python train.py --n_layer=9 --positions="rope" --rope_base=10000.0 --attn_scale=0.177 --tie_embeddings=true --init="normal" --lr_mult_qkv=0.5 --batch_tokens=[16384, 32768, 49152] --train_tokens=139600000
Each number is 50 + 12 x the weight over its row's rms, rounded and kept within 0 to 99. Layers, rows and columns count from 0. The size before them is the row's rms in percent of the matrix's.

# gate: layer 4 MLP gate, 320x128, rms 0.143, rows 135-151, columns 0-63
# up: layer 4 MLP up, 320x128, rms 0.147, rows 135-150, columns 0-63
# down: layer 4 MLP down (transposed), 320x128, rms 0.138, rows 135-150, columns 0-63
gate135 103:35 47 59 48 46 32 38 56 51 45 48 55 57 40 63 52 46 57 58 41 72 46 34 38 61 41 58 40 41 39 42 66 35 76 40 46 46 32 76 45 62 47 31 42 65 41 34 66 33 33 49 71 50 23 55 49 29 59 30 45 48 50 60 54
up135 101:62 52 49 52 50 55 52 64 65 37 50 51 35 52 71 50 74 45 39 53 51 82 68 55 42 65 43 46 48 60 72 46 54 41 63 52 42 67 51 50 52 59 53 60 41 60 61 43 44 53 68 38 46 62 48 67 45 38 64 44 33 36 45 31
down135 105:44 62 45 41 45 37 72 52 45 56 64 35 48 47 68 44 40 58 53 37 75 57 51 69 64 47 46 60 43 52 56 56 45 39 37 49 44 47 67 57 33 33 53 53 60 42 31 64 40 43 40 33 56 47 57 38 41 47 40 52 35 57 53 47
gate136 101:35 37 48 45 35 39 56 40 41 59 47 55 11 27 63 50 67 36 60 71 57 66 71 42 36 43 55 23 50 47 42 63 50 63 48 34 53 61 27 68 52 53 40 52 41 44 59 55 31 52 44 59 30 62 36 56 54 41 57 24 56 46 53 46
up136 107:36 51 35 52 46 82 36 68 58 46 31 71 46 28 35 59 65 64 43 44 69 72 56 51 34 57 49 25 38 23 42 56 59 69 51 40 39 66 46 64 53 54 36 40 48 35 55 45 39 43 48 40 55 54 41 42 47 42 69 42 71 42 72 36
down136 105:35 48 24 54 33 37 53 52 54 43 51 35 60 46 37 30 41 65 50 64 54 36 46 45 74 52 69 33 57 63 52 39 64 38 43 41 53 47 41 40 47 33 30 58 59 53 46 40 53 63 47 60 42 66 53 45 39 52 62 38 59 70 50 43
gate137 107:55 44 69 56 34 65 30 43 52 45 48 46 59 61 57 68 48 47 58 42 61 49 39 54 60 54 37 29 41 19 45 52 52 45 57 42 56 54 54 52 50 40 44 34 52 53 47 61 30 64 45 14 48 39 55 58 51 54 41 49 41 54 33 64
up137 102:41 56 47 75 54 56 48 56 53 51 60 51 47 46 51 36 42 63 57 45 52 40 68 52 64 64 74 59 53 38 43 43 31 45 46 41 57 59 36 38 61 25 61 44 42 55 65 45 65 52 42 59 20 45 56 59 40 56 35 21 31 59 21 46
down137 096:39 59 52 36 69 45 43 59 59 63 48 48 40 23 61 25 47 32 56 81 45 44 55 35 45 36 33 48 54 57 50 70 48 59 38 61 49 29 72 51 62 73 54 63 53 35 51 52 48 47 30 43 52 54 52 73 42 52 52 41 69 62 63 56
gate138 097:53 40 63 57 63 56 47 46 76 46 42 46 26 54 37 64 36 48 21 65 36 55 59 36 59 46 46 60 38 53 56 47 53 67 48 61 28 42 50 30 42 57 55 46 61 48 63 41 33 40 47 59 65 50 57 48 59 50 68 52 64 47 44 53
up138 098:47 50 49 39 42 60 42 65 33 64 39 29 59 52 48 43 28 49 59 32 65 42 23 67 61 67 44 40 53 44 42 39 31 45 54 23 57 42 62 69 55 10 37 66 56 49 41 52 65 83 40 57 36 51 54 35 52 52 50 47 30 53 44 49
down138 097:69 38 45 68 39 52 53 46 52 30 28 29 41 37 57 62 45 55 51 43 49 75 30 45 37 45 26 42 49 76 37 35 64 58 56 68 57 40 77 59 52 54 56 64 48 44 54 26 59 63 49 56 40 47 37 48 44 45 35 74 34 69 58 44
gate139 105:45 70 46 56 61 51 44 48 46 49 25 50 42 45 37 54 46 32 52 45 53 51 52 47 54 55 52 46 39 53 58 39 27 59 34 47 51 59 59 58 50 60 91 43 29 57 44 73 42 64 54 46 45 70 54 48 62 44 60 55 26 70 42 60
up139 099:46 41 50 46 50 58 51 30 67 68 49 62 65 73 50 76 53 51 48 51 53 32 61 45 48 56 39 11 53 49 56 34 32 48 61 63 45 49 57 49 68 56 49 54 55 47 52 49 29 48 53 42 55 65 35 45 68 51 57 47 15 63 38 68
down139 091:57 59 43 54 42 49 42 62 31 72 57 52 52 59 49 89 63 43 55 46 45 38 39 45 38 38 49 50 41 51 53 55 72 36 38 43 49 49 32 58 68 52 50 69 43 43 24 46 30 50 29 45 36 44 59 57 36 59 59 46 73 52 67 43
gate140 107:38 25 50 58 71 35 44 65 57 40 41 46 72 59 29 29 47 69 54 53 60 43 58 44 54 56 40 64 28 36 59 46 39 34 58 52 39 55 66 49 52 55 41 45 77 84 66 44 35 66 67 37 38 65 60 49 41 46 68 56 51 36 28 51
up140 104:71 46 39 64 71 27 36 61 59 54 44 61 43 29 38 56 61 55 61 33 33 56 60 47 38 57 56 50 31 54 80 67 66 31 61 41 59 54 56 39 26 63 54 43 65 38 52 54 59 61 60 66 60 62 46 36 35 51 43 43 53 65 60 59
down140 094:57 43 60 65 57 52 41 33 58 58 62 51 69 21 59 28 44 24 59 45 35 49 72 25 49 54 49 64 44 53 37 71 57 48 30 60 69 51 48 59 46 38 44 16 36 66 43 49 39 48 63 40 42 25 46 58 64 54 55 37 39 43 63 45
gate141 094:64 63 46 37 47 49 53 45 79 63 53 33 34 42 52 60 64 34 32 33 61 42 64 56 47 60 56 41 50 37 57 65 65 50 61 38 37 45 57 50 40 53 50 18 57 39 52 46 52 21 65 47 34 43 47 52 55 64 40 36 40 42 58 40
up141 098:65 40 48 46 49 44 37 67 50 51 56 39 43 44 47 44 51 42 52 09 54 66 64 75 54 66 22 44 63 42 55 59 64 68 52 61 49 59 50 52 35 49 65 48 34 56 49 38 48 37 46 54 32 45 44 35 50 63 67 69 27 26 52 64
down141 098:53 40 37 46 55 49 57 40 47 64 58 60 36 51 57 53 64 68 53 44 32 23 61 48 52 63 62 43 51 41 68 39 60 26 79 42 63 39 35 44 68 34 33 50 42 51 37 57 47 42 76 59 43 66 54 66 51 36 37 50 43 56 63 25
gate142 106:67 42 50 65 56 49 47 42 51 60 34 45 58 57 35 58 59 35 55 35 42 40 58 71 60 57 41 61 49 29 55 53 50 59 40 56 29 57 60 44 48 34 32 41 34 57 43 45 27 49 54 71 50 56 47 48 32 54 48 44 38 46 61 59
up142 113:29 81 86 43 56 42 25 64 40 66 53 63 39 56 44 58 47 59 45 61 43 52 40 44 43 35 41 45 38 43 36 79 50 70 52 59 38 36 33 50 38 41 56 73 55 50 36 51 56 41 53 45 51 49 42 49 23 39 28 39 62 36 54 36
down142 103:48 34 31 54 34 60 45 45 64 49 64 59 34 46 36 71 60 60 68 40 54 35 58 51 35 64 74 43 53 39 55 43 40 46 39 32 62 32 55 51 60 56 82 47 39 61 72 45 44 56 52 34 51 42 54 55 62 65 54 53 35 34 44 35
gate143 096:42 42 48 64 67 34 57 36 66 51 47 64 51 39 44 47 46 49 62 43 47 57 60 52 55 60 53 55 38 44 53 36 60 38 78 42 54 36 47 49 63 48 39 48 61 64 51 45 66 54 75 44 59 63 35 46 56 58 44 50 58 73 51 55
up143 096:33 47 50 40 33 47 58 43 39 70 54 55 68 52 71 67 63 43 70 40 25 71 41 55 33 48 58 55 41 54 23 46 54 52 54 56 54 39 38 40 44 39 59 53 42 59 39 42 61 65 46 43 60 60 39 55 53 47 37 40 40 38 54 59
down143 101:44 59 61 50 52 33 44 64 46 25 52 57 49 58 35 55 65 49 43 59 35 43 51 15 66 57 33 48 60 66 43 61 51 24 29 45 36 64 47 43 44 66 53 79 31 59 46 46 65 35 60 46 47 34 73 51 39 39 68 36 24 56 51 56
gate144 109:55 66 79 42 53 40 51 54 64 38 51 58 36 33 54 41 57 35 60 35 54 63 56 60 37 28 50 35 32 64 59 39 48 53 46 59 65 40 34 23 37 34 35 40 85 50 34 65 66 52 54 40 51 42 43 36 52 66 55 54 74 89 47 59
up144 114:39 61 48 68 53 32 62 52 30 44 65 20 23 36 38 61 43 66 59 37 43 53 46 38 13 44 52 44 58 58 49 56 29 57 49 68 50 41 35 59 46 59 61 37 47 43 45 56 39 34 41 67 60 46 51 39 30 47 60 64 53 25 49 47
down144 109:73 42 63 47 31 30 53 17 30 65 34 68 35 51 34 52 63 29 24 53 50 71 44 69 63 62 46 51 57 48 48 48 39 71 57 43 59 50 55 48 44 41 53 46 39 50 61 57 46 40 60 64 47 47 48 55 43 31 50 68 37 56 86 57
gate145 102:53 67 31 43 65 42 40 63 43 65 50 52 46 46 28 64 78 56 39 67 75 30 46 22 44 49 61 46 49 65 59 70 54 51 59 51 37 51 60 34 43 66 34 59 61 48 70 45 46 58 55 52 56 60 58 48 56 64 60 60 53 45 29 54
up145 100:36 64 29 73 55 52 52 37 29 51 60 58 37 45 44 48 46 50 51 67 47 38 61 36 33 36 52 52 59 43 34 53 59 69 60 40 66 65 55 43 56 49 59 54 56 62 45 40 58 58 64 56 29 61 54 53 51 60 55 64 39 28 51 65
down145 105:38 65 63 51 48 48 44 48 40 57 63 48 46 60 43 41 56 34 51 74 30 57 46 55 45 47 43 53 54 44 60 31 57 62 62 54 65 51 60 32 56 57 70 54 55 65 54 55 36 48 76 53 53 72 33 20 21 54 53 29 75 34 45 38
gate146 100:34 56 58 45 38 41 57 49 30 65 48 56 36 58 52 70 47 21 36 59 53 36 57 45 28 29 34 44 48 50 54 41 63 50 48 78 54 38 53 50 53 57 44 41 61 56 64 56 50 55 50 55 41 40 51 29 41 34 28 67 55 54 41 74
up146 104:52 63 65 71 29 47 35 43 20 42 57 68 49 43 70 48 63 46 44 55 55 50 63 60 26 56 46 48 78 60 66 59 36 35 44 53 52 30 33 37 58 40 43 43 49 34 68 64 32 59 61 55 58 41 43 44 43 58 31 51 40 72 38 63
down146 098:40 49 35 38 61 68 45 57 42 59 46 55 49 66 58 30 22 38 42 26 29 74 60 45 69 30 45 52 44 71 73 51 68 75 54 40 36 45 36 42 50 71 36 29 56 68 49 28 72 39 60 59 37 44 44 49 55 57 57 48 55 63 64 40
gate147 101:37 58 62 63 58 69 55 51 54 54 24 34 68 55 41 62 29 34 58 50 48 45 55 52 44 60 59 56 58 52 37 48 80 52 41 58 44 62 46 53 48 48 57 43 60 37 51 56 55 26 73 47 63 47 40 32 28 43 64 58 64 56 63 70
up147 103:54 68 46 36 42 38 51 61 61 66 27 34 48 53 54 46 33 57 61 58 50 36 60 36 65 53 51 39 38 10 50 50 55 64 43 32 24 60 72 44 60 45 47 54 52 43 49 62 59 48 36 47 54 60 65 40 50 65 40 40 43 65 67 74
down147 098:54 53 60 51 57 55 42 63 69 48 66 55 28 60 49 43 55 57 66 40 41 48 57 34 75 68 36 54 45 31 59 62 56 53 53 38 43 72 53 65 47 38 73 55 45 47 53 48 44 55 35 46 51 50 78 62 53 50 22 61 62 60 67 04
gate148 108:51 44 50 45 46 54 53 58 48 66 37 38 43 68 38 52 32 45 43 47 34 67 28 53 31 36 53 32 37 34 61 58 65 55 46 72 52 57 44 20 44 50 55 67 50 43 64 51 53 47 54 60 44 43 49 70 36 63 37 35 72 34 54 47
up148 104:48 39 63 65 68 36 38 38 38 76 54 35 48 40 70 47 89 39 43 45 63 27 83 51 46 61 45 42 59 57 38 65 54 39 49 44 37 57 66 64 47 56 54 45 63 51 46 44 49 33 60 62 44 55 64 44 54 66 57 59 45 62 66 66
down148 100:64 46 63 46 37 40 49 47 54 46 51 64 69 44 44 46 66 33 47 56 44 42 47 50 47 27 42 67 71 30 51 38 56 47 71 69 29 37 62 43 41 54 41 22 46 54 28 47 63 69 49 38 68 46 61 61 58 50 45 60 48 67 74 55
gate149 097:44 66 64 61 37 35 32 54 58 61 52 34 75 51 54 66 51 54 31 41 38 29 41 36 35 54 50 50 65 52 47 53 47 44 45 51 24 21 55 58 27 65 49 62 45 36 53 37 43 56 64 46 55 44 40 31 31 23 51 66 53 75 55 50
up149 092:54 48 65 55 31 58 47 57 71 43 62 31 39 54 49 51 52 47 57 48 46 37 51 35 30 46 51 63 53 66 43 60 61 43 35 64 29 53 45 57 45 69 71 61 41 63 88 49 33 55 27 29 48 46 47 40 38 51 45 35 33 44 54 41
down149 087:39 45 42 75 42 50 51 45 41 52 61 59 40 71 65 44 47 62 50 52 62 57 45 51 54 50 43 61 64 21 54 36 66 44 64 42 66 76 61 47 57 53 48 59 61 37 47 54 39 38 42 67 48 66 64 67 65 63 69 45 68 52 42 58
gate150 108:43 40 46 51 49 67 54 60 37 43 62 54 23 36 57 49 73 52 45 84 50 64 39 44 36 20 63 29 51 39 50 53 48 71 51 34 50 63 56 59 52 62 32 61 46 44 37 31 44 31 56 52 65 73 64 47 55 38 57 51 77 60 51 55
up150 104:45 54 48 40 64 42 33 58 72 41 32 41 72 55 39 40 41 55 74 30 52 39 66 55 49 75 46 50 50 55 27 72 67 46 55 68 56 53 33 50 46 42 47 36 59 45 62 52 48 68 35 30 33 56 59 56 45 77 57 56 34 25 49 27
down150 099:45 52 49 54 43 54 32 32 62 31 60 42 36 53 52 50 46 76 52 43 41 67 49 54 65 44 68 55 77 37 35 65 65 63 41 69 40 26 65 65 44 38 73 72 47 50 68 53 52 67 51 63 40 34 43 56 57 48 52 26 41 66 50 53
gate151 099:50 44 66 59 58 63 60 55 42 36 44 59 55 55 33 57 64 48 71 40 48 51 60 42 49 39 53 69 43 57 44 50 55 69 68 54 49 64 44 29 38 65 30 44 45 58 41 63 38 50 57 53 72 46 50 73 58 45 71 41 54 59 62 38